From a checkpoint of a small transformer trained on Wikipedia.
Size: 10 layers, width 128, 2 heads of 64 (1 for keys and values), MLP 512 tanh GELU, vocabulary 2048, 2.21M parameters.
Architecture: LayerNorm before each block, learned and rotary positions, biases, tied embeddings.
Training: a variant of SOAP for these matrices, 137M tokens, 4181 steps.
Each number is 200 + 40 x the weight over its row's rms, rounded and kept within 0 to 999. Layers, rows and columns count from 0. The size before them is the row's rms in percent of the matrix's.

# up: layer 3 MLP up, 512x128, rms 0.0682, rows 86-112, columns 0-127
# down: layer 3 MLP down (transposed), 512x128, rms 0.0685, rows 86-112, columns 0-127
up86,099,235,223,172,168,190,229,197,213,151,260,199,239,214,197,203,225,199,153,218,237,215,150,168,225,203,167,263,250,200,274,165,220,213,211,150,262,156,189,239,235,213,193,209,211,183,164,203,199,223,188,301,202,262,159,173,234,187,278,160,242,197,189,193,153,317,182,178,138,152,134,247,201,154,211,200,243,149,262,164,200,181,208,176,158,211,114,231,192,222,241,145,222,263,193,172,197,195,197,271,142,208,227,132,229,236,195,182,239,190,227,204,231,214,203,207,161,221,304,160,264,170,126,114,176,254,277,156,173
down86,097,213,166,288,247,199,127,190,171,251,171,201,205,189,140,186,225,134,109,175,213,198,214,228,217,184,198,158,167,190,160,116,199,227,127,147,121,152,209,146,124,215,195,211,216,281,184,230,146,214,105,167,203,182,184,178,281,179,168,202,219,234,244,154,186,126,183,205,187,195,214,191,194,251,173,205,180,226,165,137,171,203,188,257,230,161,254,249,198,171,105,222,280,208,176,214,211,185,144,158,213,230,167,268,109,200,148,239,205,196,229,212,208,201,231,196,253,214,155,239,135,218,222,204,246,196,171,241,160
up87,098,188,256,137,171,258,232,199,185,150,201,221,205,213,273,199,200,158,233,160,211,221,112,150,147,255,185,260,90,197,216,246,194,141,188,266,190,174,194,185,197,169,213,230,242,164,162,175,280,128,255,115,200,245,135,224,155,237,209,172,171,205,187,240,205,288,166,174,159,249,186,175,186,177,192,244,212,177,188,218,254,160,195,236,262,207,129,198,186,173,135,165,202,202,216,231,192,235,145,239,134,169,219,199,245,139,213,191,160,160,240,171,244,223,159,192,161,201,264,196,221,122,154,254,202,150,205,159,252
down87,096,220,138,229,103,127,168,212,208,294,147,187,204,303,220,265,149,207,244,262,244,176,183,177,222,174,189,217,226,211,164,169,224,229,220,138,224,289,201,278,269,187,180,236,198,185,198,187,171,250,204,184,273,245,183,203,169,189,170,184,224,240,194,171,224,179,251,206,201,196,186,204,253,223,248,218,228,174,199,203,233,154,200,224,122,183,269,164,250,192,149,214,150,173,242,155,191,176,185,208,156,219,232,220,227,253,164,197,185,191,168,195,116,204,244,190,265,258,242,171,239,237,191,318,149,198,208,210,118
up88,101,195,197,122,206,182,210,171,228,228,118,263,182,198,208,261,116,196,218,199,161,221,193,245,252,193,154,195,189,111,199,151,246,271,191,215,184,185,183,215,205,281,132,203,176,185,207,208,244,184,137,197,171,203,172,218,156,175,222,187,244,244,224,189,146,235,202,188,208,269,191,227,148,281,234,182,192,145,191,258,268,217,213,118,174,219,171,204,201,192,195,302,248,179,228,145,154,226,183,174,199,109,187,189,124,234,196,214,199,207,232,234,254,236,169,142,321,210,237,229,257,211,175,131,181,188,191,187,261
down88,099,156,212,157,211,193,180,254,218,209,194,124,195,139,155,179,234,166,172,234,223,189,166,205,149,210,246,106,159,257,218,65,243,214,250,176,163,255,185,224,194,178,230,213,210,185,157,141,187,173,205,194,269,191,171,206,269,193,211,195,199,190,213,176,170,202,220,236,146,248,227,236,161,212,170,252,197,238,209,156,177,168,212,160,226,167,203,171,191,124,132,208,96,201,209,190,202,107,276,274,225,259,258,175,201,231,173,234,220,182,218,222,137,172,240,181,181,241,276,191,207,239,221,205,204,229,125,124,133
up89,111,211,229,179,257,237,137,128,211,274,188,218,146,265,194,231,157,307,211,186,172,266,195,146,205,191,222,147,170,128,226,155,172,271,182,190,195,185,242,186,218,249,145,203,229,236,216,221,183,179,156,220,145,159,122,184,203,250,244,243,172,193,140,170,171,169,251,155,182,186,235,226,174,172,208,172,229,181,167,264,210,148,180,231,189,215,138,195,157,245,133,141,235,176,242,167,230,272,141,217,176,148,195,242,212,208,180,234,164,215,253,162,185,151,191,236,280,237,133,181,169,290,198,214,281,180,175,201,177
down89,099,182,179,251,253,204,273,223,182,163,151,188,303,104,223,201,149,177,188,210,144,142,241,273,199,191,184,198,239,239,163,148,249,136,176,163,194,240,224,255,164,176,154,180,165,164,208,157,171,185,197,175,189,242,269,175,195,141,144,91,237,175,185,172,223,182,242,159,188,227,164,209,184,190,216,271,135,280,225,141,189,239,247,205,197,155,232,157,218,149,225,236,108,207,170,249,178,165,226,173,220,256,226,225,211,277,227,210,187,159,202,184,219,211,106,171,166,209,232,191,205,145,229,191,203,212,198,175,267
up90,095,217,164,150,188,158,200,165,203,149,204,185,251,234,211,215,232,152,333,232,202,174,212,206,189,238,220,190,234,263,201,213,159,175,202,230,215,106,163,222,144,227,211,236,158,182,206,192,209,209,151,237,205,188,246,212,222,218,173,206,173,241,193,272,280,214,199,134,250,132,234,143,165,164,199,195,251,207,220,181,214,195,206,122,104,189,219,219,125,180,155,213,268,195,208,236,141,158,195,215,213,178,255,192,209,148,213,267,136,216,119,157,172,144,226,253,116,218,158,184,206,199,260,199,136,175,187,296,210
down90,094,143,185,204,228,235,225,222,197,306,155,199,217,145,221,147,225,282,176,254,176,203,201,176,220,152,164,159,212,199,226,199,228,178,158,200,211,277,229,230,179,198,198,157,209,264,162,221,231,200,281,213,204,248,233,171,243,192,158,227,253,244,195,214,136,236,197,187,181,269,206,215,158,246,236,171,226,231,258,269,179,195,173,205,204,207,158,207,335,158,146,194,152,223,172,198,265,167,223,180,210,242,258,158,219,182,190,151,136,194,214,218,246,207,219,146,209,219,347,257,174,157,181,157,213,164,155,166,156
up91,103,141,240,157,251,175,176,193,193,165,241,291,218,209,195,216,194,183,197,174,178,93,207,176,208,188,170,119,258,156,193,190,218,161,182,253,258,178,231,186,193,203,193,197,186,194,117,169,143,213,297,123,231,152,317,216,192,200,270,239,230,220,153,240,157,198,159,233,178,257,216,151,200,196,219,271,138,227,267,138,200,263,240,140,235,214,173,187,249,204,205,184,218,175,177,172,220,156,167,253,246,227,213,187,255,188,220,224,208,228,197,206,169,232,177,204,54,239,229,210,216,191,201,207,211,176,234,200,232
down91,105,194,176,166,145,235,228,188,206,194,179,140,175,199,147,203,214,263,177,247,185,289,216,175,189,175,263,192,190,201,258,190,192,285,166,133,212,194,195,226,280,254,110,216,154,212,206,251,225,231,147,288,204,242,198,165,197,200,115,133,173,221,170,254,206,250,281,198,269,236,209,267,208,203,109,226,247,200,209,246,204,163,161,261,192,169,220,218,213,243,261,217,230,162,255,222,189,227,190,257,231,154,179,252,203,236,198,168,192,207,186,184,246,170,202,213,268,259,116,165,255,180,200,241,151,195,226,202,253
up92,107,295,143,163,188,273,206,143,203,199,215,249,232,287,212,216,196,239,241,214,194,183,225,230,199,178,144,194,209,179,223,188,217,210,146,211,171,172,157,259,179,237,220,222,204,205,233,227,144,231,155,203,271,216,181,246,220,185,222,99,235,117,172,170,184,149,188,219,203,140,179,198,177,225,148,212,170,200,177,207,195,126,199,214,211,90,189,190,251,205,156,174,144,197,134,151,199,248,170,204,112,276,223,175,289,180,216,235,182,261,243,205,204,174,166,206,179,210,241,298,123,226,134,233,214,161,219,149,190
down92,100,242,259,205,221,116,160,230,185,172,194,181,203,218,157,261,207,167,142,214,174,202,147,123,193,200,279,210,134,190,245,217,93,234,270,201,226,211,188,239,245,192,197,254,220,183,178,126,207,165,180,222,155,143,246,150,227,246,151,205,152,192,212,196,167,223,165,165,132,277,204,243,160,193,204,238,266,218,162,269,226,172,148,193,234,274,213,217,243,173,183,212,203,212,146,194,221,151,194,245,275,214,256,203,179,233,174,196,223,104,220,190,189,198,188,176,214,237,190,211,195,213,294,135,117,275,186,169,189
up93,100,266,211,131,266,198,210,219,261,230,192,228,203,205,158,228,175,162,242,264,187,164,216,134,109,249,211,243,152,143,148,254,163,209,209,198,142,180,113,212,205,180,197,217,235,155,216,253,148,109,202,218,162,166,142,191,173,270,189,185,229,210,242,205,214,216,185,165,252,252,203,216,145,156,239,229,253,139,219,185,198,229,269,149,157,193,226,226,115,176,256,199,237,194,203,138,105,253,200,253,243,127,215,191,163,254,185,217,207,186,179,180,280,165,174,242,196,216,178,135,196,162,191,140,186,188,180,205,195
down93,107,203,207,205,163,175,247,184,213,162,222,136,261,189,203,225,209,223,229,247,244,249,154,216,278,170,190,185,282,194,176,246,164,230,145,163,216,208,275,217,183,164,160,143,124,300,179,154,242,296,203,195,166,234,182,236,190,148,168,153,226,146,218,219,228,162,144,219,232,173,154,198,225,178,175,195,136,183,192,240,123,155,163,224,182,208,249,244,138,156,110,206,229,232,206,238,260,179,193,172,236,250,166,197,231,225,244,224,174,176,277,208,117,175,203,218,190,149,198,275,163,215,246,198,225,207,249,128,170
up94,111,226,215,204,201,148,219,216,201,185,207,151,175,216,226,252,241,229,147,215,158,175,234,263,231,159,135,221,212,189,225,241,293,219,215,212,199,173,259,213,167,183,183,291,281,221,166,234,208,235,165,207,235,276,235,213,223,236,115,190,269,143,149,168,217,166,184,194,301,211,236,206,195,117,144,226,223,160,171,166,251,223,134,212,197,224,225,221,168,164,149,238,224,190,247,167,133,220,167,185,118,187,177,243,163,206,216,212,151,103,204,178,157,230,192,218,192,179,322,169,158,211,191,235,172,211,172,137,184
down94,102,248,181,181,179,245,193,166,239,217,236,199,163,199,167,207,184,145,184,202,174,139,209,102,162,275,275,192,179,232,254,222,161,199,229,221,174,182,206,169,178,179,203,208,157,94,152,222,238,123,154,229,190,139,272,233,204,189,154,295,208,273,224,103,298,253,177,206,142,271,262,229,259,191,177,189,256,242,177,223,196,182,228,183,231,194,220,238,166,208,185,157,163,258,191,210,208,148,160,254,230,173,211,233,256,140,212,126,202,292,195,196,210,240,235,223,208,240,213,206,196,232,207,180,166,216,201,209,211
up95,105,164,176,196,178,121,212,201,224,191,252,206,257,195,195,209,214,225,169,244,249,147,268,154,258,111,156,243,231,110,180,192,195,218,195,224,153,213,229,211,229,265,225,271,249,229,191,74,167,214,186,165,149,205,236,230,237,263,218,151,185,243,168,188,111,175,206,161,200,230,229,235,167,207,207,217,185,243,188,239,229,242,216,189,192,176,170,206,220,224,181,176,156,268,196,187,126,180,267,212,222,169,229,187,217,237,187,201,131,196,75,253,171,178,140,138,233,102,237,218,228,184,173,156,177,177,204,211,177
down95,099,198,285,198,183,285,163,236,173,202,143,159,159,209,220,252,240,170,244,109,186,181,195,232,222,215,209,212,203,277,241,222,284,211,165,86,195,170,180,175,189,128,212,189,170,210,182,264,162,230,212,189,211,212,224,184,219,186,218,221,190,225,224,150,260,136,197,198,201,223,202,267,229,167,125,166,193,194,185,120,190,170,181,163,245,183,131,157,177,203,210,193,202,151,163,240,256,140,163,251,222,158,160,228,250,133,239,224,306,247,279,177,150,166,210,143,230,242,210,190,207,214,252,250,208,186,138,175,200
up96,101,199,252,218,204,180,202,168,245,182,205,139,167,242,238,175,244,253,204,189,148,199,237,318,183,122,199,245,122,254,237,167,229,159,216,183,239,203,185,180,175,177,220,253,153,206,193,277,142,157,171,215,220,185,174,270,150,223,215,276,263,210,167,214,206,157,287,146,179,170,201,160,198,182,140,210,201,234,148,297,195,175,223,144,204,181,179,166,206,205,152,95,238,147,263,183,202,179,185,248,245,244,194,239,236,185,269,221,268,186,239,203,130,221,179,230,193,168,170,238,208,126,205,230,195,193,226,218,163
down96,087,211,160,198,172,194,202,241,152,176,114,215,199,190,164,258,183,227,220,213,209,205,214,84,228,238,134,174,211,204,175,184,191,237,214,209,216,264,205,187,213,175,194,168,266,264,244,221,200,233,196,194,180,173,257,145,171,247,165,201,142,141,298,170,175,133,159,242,211,243,173,179,172,252,196,207,224,219,260,178,104,172,208,207,218,195,159,126,189,133,229,233,195,219,117,213,264,266,196,74,173,144,197,142,181,205,247,226,226,226,134,254,227,189,158,182,229,201,189,151,232,234,178,170,148,234,180,251,225
up97,106,258,220,261,194,260,241,228,204,207,197,176,136,247,292,197,222,223,130,191,227,212,206,194,221,177,264,176,187,174,228,191,275,83,216,173,220,233,207,224,197,184,232,182,217,255,214,261,146,136,180,227,187,267,172,255,162,210,135,222,211,160,285,220,220,213,247,240,233,150,197,225,181,218,217,167,254,219,240,162,200,219,243,224,166,223,115,106,231,207,167,276,148,213,197,204,203,180,192,162,170,200,205,165,188,282,203,185,202,200,232,262,197,294,278,144,251,164,146,242,161,186,199,190,195,162,224,247,234
down97,098,199,139,190,238,244,231,237,193,277,224,243,279,225,111,177,236,189,214,193,222,189,166,192,227,149,220,232,158,227,172,196,199,252,163,190,174,202,142,187,232,174,130,165,177,165,228,172,170,234,192,140,220,245,213,188,253,147,230,166,178,276,216,259,248,214,173,200,177,332,147,210,235,223,211,226,250,194,212,212,191,216,230,313,242,172,297,198,197,287,204,170,200,194,162,205,203,225,266,173,228,247,192,268,217,174,199,265,172,200,151,165,122,201,172,264,197,198,183,198,199,272,211,253,215,203,134,189,156
up98,111,204,119,204,214,247,165,225,215,227,228,248,190,201,191,246,222,175,219,258,219,230,180,207,164,251,159,101,220,133,174,184,231,147,201,208,170,174,189,236,216,188,129,204,221,317,215,211,240,187,178,176,172,225,230,223,198,165,203,225,197,205,229,194,171,140,203,187,175,213,175,214,222,172,186,147,185,252,170,280,294,215,219,296,274,154,207,224,207,221,175,208,246,189,200,142,148,179,165,253,259,269,133,166,132,169,132,155,235,156,147,201,235,281,139,168,235,215,202,154,167,199,225,114,144,224,215,237,191
down98,110,210,182,210,189,296,130,171,201,254,119,160,146,232,213,203,196,191,187,194,211,210,259,110,208,232,178,222,164,220,160,237,240,209,209,215,215,209,163,185,197,195,220,199,184,197,168,202,218,227,226,290,217,230,171,238,113,238,220,189,162,156,196,187,227,212,182,223,177,140,249,196,205,269,195,175,134,220,221,271,158,204,234,286,231,161,189,123,172,170,263,216,153,176,178,327,172,199,234,204,219,248,245,141,201,223,201,170,209,219,148,208,221,200,254,177,236,237,158,127,248,182,119,315,233,230,241,213,179
up99,101,264,173,168,180,223,159,185,162,176,184,267,201,145,219,131,154,263,221,276,203,115,252,278,224,292,160,218,222,233,189,275,184,193,184,167,97,197,193,229,136,217,208,202,177,153,171,254,179,262,218,247,250,248,230,219,202,124,133,209,185,191,215,163,161,277,254,212,127,203,275,191,216,184,208,179,256,222,185,205,212,172,186,171,192,173,226,155,162,217,249,176,212,216,185,215,200,255,208,185,222,216,197,245,195,255,278,203,148,208,144,252,215,202,155,195,223,175,254,152,205,240,164,183,172,168,185,104,172
down99,102,219,244,202,268,180,169,169,245,215,219,184,163,193,148,194,254,250,190,235,129,241,232,180,214,295,223,201,247,185,166,219,127,125,233,219,195,183,191,211,182,188,189,225,169,205,246,219,188,172,269,220,191,188,214,204,221,236,122,165,180,203,137,236,146,188,215,164,205,187,282,242,217,186,263,213,222,158,236,162,136,163,227,250,190,182,259,207,211,157,267,255,208,213,71,206,275,173,259,173,232,214,230,130,214,160,185,186,228,174,258,173,167,122,156,187,184,145,174,233,219,252,157,184,167,296,211,225,144
up100,089,152,202,211,210,203,166,245,201,274,277,203,227,156,175,147,204,229,181,209,229,217,218,260,247,235,172,214,94,159,165,242,212,222,208,198,167,209,189,190,194,160,258,202,181,153,209,275,258,191,166,161,219,192,193,121,250,196,188,125,187,182,213,177,218,229,197,225,219,172,154,244,184,149,197,126,175,250,202,204,171,227,257,216,237,188,182,163,141,216,260,182,176,182,232,235,180,219,229,181,184,182,228,220,221,142,261,263,207,168,221,133,191,142,240,221,172,165,114,141,171,280,306,264,271,194,283,261,160
down100,086,197,177,199,176,254,156,248,168,183,156,213,172,233,180,159,180,161,236,262,255,236,247,240,229,144,149,161,213,142,191,202,232,169,187,254,244,179,195,228,261,255,229,221,173,169,261,131,211,134,285,204,189,147,232,178,273,202,221,180,203,211,220,208,263,142,140,131,182,251,137,117,261,270,235,207,176,194,255,252,248,241,184,148,214,169,231,254,194,157,135,162,216,252,148,150,209,197,224,243,247,198,186,246,191,260,258,189,218,187,262,263,165,230,192,190,141,221,260,249,174,198,233,174,227,224,177,210,217
up101,106,188,196,153,183,222,183,239,195,88,197,166,145,163,177,211,207,198,272,183,235,247,172,157,201,170,178,147,140,149,200,104,198,138,310,202,269,209,243,230,185,246,193,185,252,243,189,266,200,215,256,177,189,239,165,239,266,208,307,260,183,157,251,122,175,235,265,163,231,241,249,231,234,230,168,203,199,201,204,227,222,182,157,203,264,171,146,199,177,181,167,225,160,258,218,149,133,226,156,213,210,174,151,243,211,196,201,128,156,206,248,190,196,184,209,169,196,197,240,162,229,289,192,210,191,198,182,236,222
down101,104,192,223,261,284,172,213,249,203,231,197,198,198,256,248,144,170,239,169,147,199,178,207,208,177,165,248,180,203,215,179,260,224,223,227,239,311,185,159,170,255,166,155,178,169,186,228,264,89,173,124,198,171,239,244,164,197,230,222,231,161,237,164,162,253,231,220,176,178,136,172,184,254,189,229,221,148,262,221,260,243,207,250,188,143,151,241,211,227,154,208,140,236,220,168,215,211,212,152,238,179,256,204,168,188,234,147,303,211,125,233,219,185,266,175,215,232,253,227,231,218,177,187,202,289,178,183,232,252
up102,098,239,149,209,191,291,159,223,171,101,186,218,230,175,179,218,224,255,199,191,160,200,171,226,225,196,193,182,179,231,252,210,200,165,233,221,250,235,240,232,246,223,182,150,213,218,200,160,157,201,179,218,282,179,258,320,297,177,131,193,163,193,274,178,173,196,175,199,197,165,206,143,169,178,194,158,147,146,253,204,193,168,242,173,220,231,262,147,187,181,201,155,226,266,252,247,258,211,214,166,198,166,179,289,212,118,211,180,168,247,131,266,163,216,148,191,259,204,197,183,129,268,193,183,222,152,166,208,211
down102,107,164,173,241,242,169,213,258,181,195,255,153,166,179,194,251,183,190,245,211,268,200,238,204,226,197,133,216,230,127,111,157,199,244,140,176,162,195,243,245,215,171,280,200,223,228,173,180,199,203,180,131,167,138,139,156,110,218,229,190,184,194,181,264,221,243,187,174,194,151,160,227,193,204,187,221,152,150,125,164,118,155,229,234,208,203,190,164,155,229,139,272,241,151,153,141,127,198,193,210,203,186,195,125,200,184,141,194,261,120,187,129,185,166,223,180,228,172,220,286,208,161,184,232,177,169,225,172,157
up103,103,244,170,194,205,172,208,184,217,211,164,136,215,166,229,171,274,205,247,212,204,251,93,177,244,132,97,143,163,173,226,214,188,213,203,229,257,193,253,207,220,218,157,168,208,221,159,261,243,225,187,241,174,244,267,193,97,197,152,196,164,174,203,183,233,146,166,191,239,215,207,217,198,122,172,181,253,143,231,301,214,194,204,256,254,195,193,195,226,233,182,272,141,185,196,187,159,220,159,213,215,135,232,113,256,184,191,228,176,180,181,214,279,213,197,193,225,187,264,240,193,128,162,189,148,237,231,128,177
down103,113,183,216,180,175,215,207,236,226,187,219,238,143,191,162,257,220,204,232,238,168,211,235,207,169,222,141,180,234,237,187,181,201,195,243,82,234,275,246,164,183,133,258,210,194,221,168,227,251,242,181,216,244,212,193,151,216,200,190,294,239,212,235,236,188,158,260,312,244,143,286,233,270,200,170,189,228,200,223,248,252,201,197,153,204,299,198,193,147,264,94,252,192,195,148,174,186,173,137,163,222,264,149,230,155,227,198,170,225,182,196,238,158,161,254,155,254,164,227,196,218,211,217,191,208,229,234,171,187
up104,094,175,139,171,257,227,236,168,229,196,138,242,267,242,168,148,248,216,193,203,214,137,230,177,197,224,250,213,196,175,196,208,168,260,245,219,207,118,178,184,138,124,190,177,210,265,159,233,254,206,255,178,219,134,210,276,153,243,173,223,171,155,205,209,140,235,180,186,252,223,181,224,205,245,193,172,198,195,126,130,218,196,183,180,247,220,224,115,244,278,271,205,232,126,217,153,220,258,236,266,223,183,198,203,191,225,247,136,109,240,214,202,226,178,265,165,165,179,219,216,253,243,156,166,130,184,194,166,233
down104,092,202,225,234,173,197,169,221,179,190,230,196,119,104,268,254,154,212,189,171,208,228,198,188,155,234,187,246,257,133,216,196,218,198,198,191,146,146,211,191,202,266,168,297,234,191,183,214,160,200,149,215,172,197,262,177,224,236,153,191,204,212,196,233,193,185,204,276,156,205,216,212,222,163,236,202,235,208,291,265,143,208,232,246,158,122,178,175,138,194,240,216,146,267,218,270,195,268,180,205,213,294,175,252,202,162,229,279,239,169,182,274,204,249,168,176,216,203,198,135,200,205,284,152,214,250,188,253,258
up105,096,138,180,187,245,204,227,288,256,166,201,173,139,218,230,257,198,157,146,248,214,119,178,246,145,158,199,211,221,220,153,199,218,151,256,178,220,112,178,204,168,189,240,251,197,192,211,189,170,205,174,119,214,243,150,228,199,194,163,256,166,278,247,308,118,168,200,244,189,153,195,223,133,240,170,228,183,191,206,173,169,189,224,236,198,135,236,136,144,214,123,184,134,181,244,215,250,205,186,233,205,112,149,247,194,226,121,159,194,200,251,151,226,217,212,208,238,252,194,188,200,215,205,153,177,180,208,174,157
down105,109,163,185,278,186,136,231,243,227,240,189,165,297,173,175,233,127,208,169,219,213,225,173,196,198,136,180,148,225,222,214,225,190,172,196,162,289,172,181,228,208,229,238,232,147,198,281,241,174,228,210,143,207,167,143,245,241,211,205,196,113,191,171,224,169,174,206,191,150,264,169,150,202,153,208,291,204,223,213,192,221,190,185,274,198,182,211,198,188,187,152,165,136,238,215,169,267,251,237,251,267,182,206,183,130,214,201,158,292,205,197,125,206,201,219,280,185,120,258,208,215,157,256,216,122,221,193,229,177
up106,091,234,171,250,276,228,231,225,172,194,230,182,128,199,144,265,158,181,182,223,232,202,185,247,262,227,126,199,261,240,130,193,198,241,175,183,155,151,151,217,183,206,146,256,209,250,199,210,257,114,151,285,214,173,191,296,189,145,187,166,164,149,215,214,173,227,125,187,168,232,301,253,280,236,186,190,222,165,161,212,198,174,173,161,221,236,215,216,231,244,192,126,255,212,201,150,151,227,144,236,292,177,226,212,177,155,220,176,205,218,162,204,126,182,192,177,225,205,238,206,171,193,186,228,188,132,180,191,166
down106,088,237,221,213,153,220,227,204,182,188,276,193,177,146,194,118,198,240,249,140,199,133,258,216,174,245,240,230,211,106,231,179,247,179,170,196,281,200,160,186,221,199,158,132,232,131,223,198,180,193,227,163,187,178,199,246,191,220,182,244,172,240,172,146,204,185,181,155,204,219,231,199,245,277,244,199,199,216,215,190,222,251,230,172,197,217,193,220,256,118,191,231,260,208,177,239,208,233,229,188,108,249,218,226,222,217,120,283,280,180,240,179,207,300,164,147,248,158,242,198,216,200,254,133,154,177,262,268,187
up107,095,184,253,183,160,127,239,226,164,155,168,240,255,201,132,205,230,199,210,224,182,216,175,198,148,273,186,192,132,150,207,242,188,257,161,175,209,149,201,169,236,168,218,216,190,200,233,148,230,159,202,167,174,210,253,222,232,188,312,160,188,254,228,176,220,205,204,156,217,258,214,223,210,238,205,285,199,216,291,232,198,152,148,202,247,216,201,145,193,216,236,278,136,200,185,152,259,182,225,215,149,207,173,249,300,219,196,265,160,149,160,113,246,175,186,182,185,215,159,164,260,196,132,180,180,210,263,282,178
down107,086,204,211,168,212,200,137,159,198,235,200,194,60,249,221,155,218,167,206,205,134,171,210,136,195,179,194,209,237,214,165,235,158,186,122,226,186,193,233,156,231,231,201,190,207,232,149,185,235,152,222,187,174,248,139,207,206,261,97,213,173,97,130,229,130,139,214,241,183,154,197,188,219,203,140,175,204,237,135,135,170,164,160,209,249,167,99,232,203,237,174,193,213,202,206,232,170,168,194,155,167,220,236,126,136,195,245,138,244,149,261,236,153,225,230,195,174,231,192,258,194,206,194,196,161,161,185,152,179
up108,097,197,128,307,132,223,265,215,231,182,171,247,208,277,248,248,213,245,208,189,191,211,224,265,193,243,212,180,80,186,236,205,222,162,135,154,192,188,216,206,139,184,160,218,200,160,236,179,176,174,217,251,164,181,143,179,169,215,224,253,209,184,219,204,189,149,213,215,253,173,274,262,137,206,170,190,188,208,93,169,229,161,164,138,220,209,189,226,151,124,202,219,172,251,217,188,171,225,269,203,211,231,225,246,204,208,199,232,163,102,248,250,244,257,215,179,208,211,190,164,136,249,145,195,219,229,200,220,128
down108,102,175,252,139,254,165,172,229,191,182,184,176,247,148,224,161,242,122,112,223,196,162,212,233,179,138,186,242,262,160,199,222,182,282,141,240,161,205,197,175,244,188,213,220,194,235,179,231,223,205,121,234,263,213,206,197,208,219,185,140,127,156,186,140,155,253,103,107,142,243,175,184,290,236,243,167,162,161,223,238,216,188,218,208,150,210,205,220,318,230,155,170,248,210,196,161,236,191,157,170,179,247,205,150,123,192,194,146,203,232,155,192,200,169,239,223,204,180,145,190,227,171,214,171,189,184,196,186,249
up109,104,248,236,130,174,169,257,275,210,211,137,264,195,230,191,141,234,161,213,205,191,218,172,152,143,121,144,154,249,264,142,163,225,204,318,242,183,158,211,146,208,220,267,128,229,172,169,192,227,294,157,176,171,172,197,163,222,207,228,235,204,218,229,179,185,207,248,207,215,218,227,253,285,190,189,188,137,158,263,272,168,168,237,200,255,171,241,197,255,272,235,221,231,226,223,179,171,201,171,152,141,159,191,168,207,274,148,180,207,241,205,163,254,249,175,220,173,223,176,167,191,186,188,195,232,237,155,198,168
down109,096,168,170,214,219,239,132,185,242,204,167,174,196,202,181,143,189,243,213,139,177,97,181,172,190,210,271,262,212,174,262,209,308,109,243,184,238,200,167,209,215,147,250,272,157,175,223,272,169,219,170,254,172,242,229,203,190,212,192,179,274,216,198,272,193,227,194,230,202,173,241,229,189,257,259,199,195,194,275,165,239,213,179,222,131,251,132,171,148,204,225,156,194,177,264,244,253,204,208,247,154,143,189,199,164,153,171,152,252,201,214,288,238,232,172,214,229,193,150,141,170,252,201,163,201,207,153,226,177
up110,088,169,204,204,101,130,199,131,168,286,136,204,266,219,198,203,205,248,110,185,177,159,174,270,244,236,146,221,203,252,272,144,224,161,192,189,194,204,200,192,244,185,252,140,181,261,131,167,267,198,211,252,141,215,239,239,238,189,140,210,228,178,188,123,180,187,158,201,210,122,192,240,241,126,157,228,202,272,118,174,192,219,276,216,242,219,210,229,262,203,248,206,221,159,241,255,231,186,234,189,224,201,240,203,173,194,255,172,174,204,203,205,160,201,212,161,248,195,142,227,215,238,184,217,142,174,242,174,196
down110,080,212,254,215,247,210,176,166,241,164,251,236,138,184,231,232,163,169,205,164,132,221,181,152,186,208,273,251,188,168,188,225,171,151,192,244,311,198,184,210,171,163,164,255,177,249,256,176,162,225,241,194,280,222,170,225,140,212,298,238,266,223,192,239,203,244,182,237,211,289,194,165,158,264,203,228,208,122,259,198,184,186,210,162,207,184,243,137,158,195,249,225,178,201,201,198,173,269,111,252,213,172,217,201,167,301,214,223,162,179,198,255,239,186,156,276,149,244,220,174,237,176,219,210,215,253,227,203,213
up111,093,245,198,275,224,214,183,155,252,238,218,226,251,192,202,159,231,181,155,189,214,171,199,136,173,273,179,163,203,146,135,166,191,209,145,234,172,141,200,193,146,219,149,223,136,189,191,151,250,222,135,157,223,180,205,202,199,215,170,215,230,233,246,230,155,164,221,163,144,215,151,173,236,221,243,292,162,146,145,222,263,127,176,106,247,232,208,190,206,148,217,253,159,167,181,113,202,212,179,106,228,188,196,173,141,185,175,198,171,279,165,221,242,160,191,210,163,231,226,193,210,256,234,128,252,212,186,112,185
down111,094,221,148,212,117,197,243,197,201,189,198,247,230,208,197,220,237,161,216,141,256,219,194,226,253,96,188,173,233,150,247,191,171,182,254,160,238,255,172,154,220,216,277,165,199,242,226,227,137,231,197,209,155,181,149,214,120,211,249,228,187,254,242,166,283,212,182,212,206,198,226,248,196,214,168,228,200,216,201,103,197,254,255,255,227,164,130,204,240,199,222,184,233,192,142,259,162,223,174,261,171,237,241,214,285,288,207,228,208,186,301,201,187,212,207,202,271,190,129,238,188,183,170,255,162,168,228,254,212
up112,108,216,180,204,238,157,257,226,148,205,198,196,179,133,147,127,219,188,260,199,243,143,203,195,299,184,151,170,169,151,154,117,174,226,117,197,220,211,251,198,232,222,226,177,219,205,282,163,231,220,257,206,166,163,224,156,177,168,170,198,211,270,229,158,184,256,169,158,244,215,182,171,164,157,177,191,186,208,249,177,154,203,252,190,191,213,159,217,174,201,146,177,282,206,211,230,188,127,225,232,246,127,212,207,178,258,260,166,221,220,130,202,208,145,278,214,191,217,141,145,272,264,226,236,260,149,216,150,148
down112,094,207,230,156,163,175,227,147,249,176,232,213,249,216,281,229,266,161,186,205,229,164,189,150,174,157,173,247,129,250,222,259,174,172,254,192,249,218,228,197,194,193,118,123,211,217,163,118,157,192,117,137,172,211,184,228,196,163,258,184,220,206,193,201,182,175,162,215,209,253,229,162,235,231,270,163,178,251,188,173,211,192,148,185,257,231,188,258,154,257,277,183,121,181,278,162,185,205,172,223,135,173,189,223,146,147,141,151,137,188,195,183,236,218,174,171,197,256,265,230,145,228,137,218,172,246,196,190,249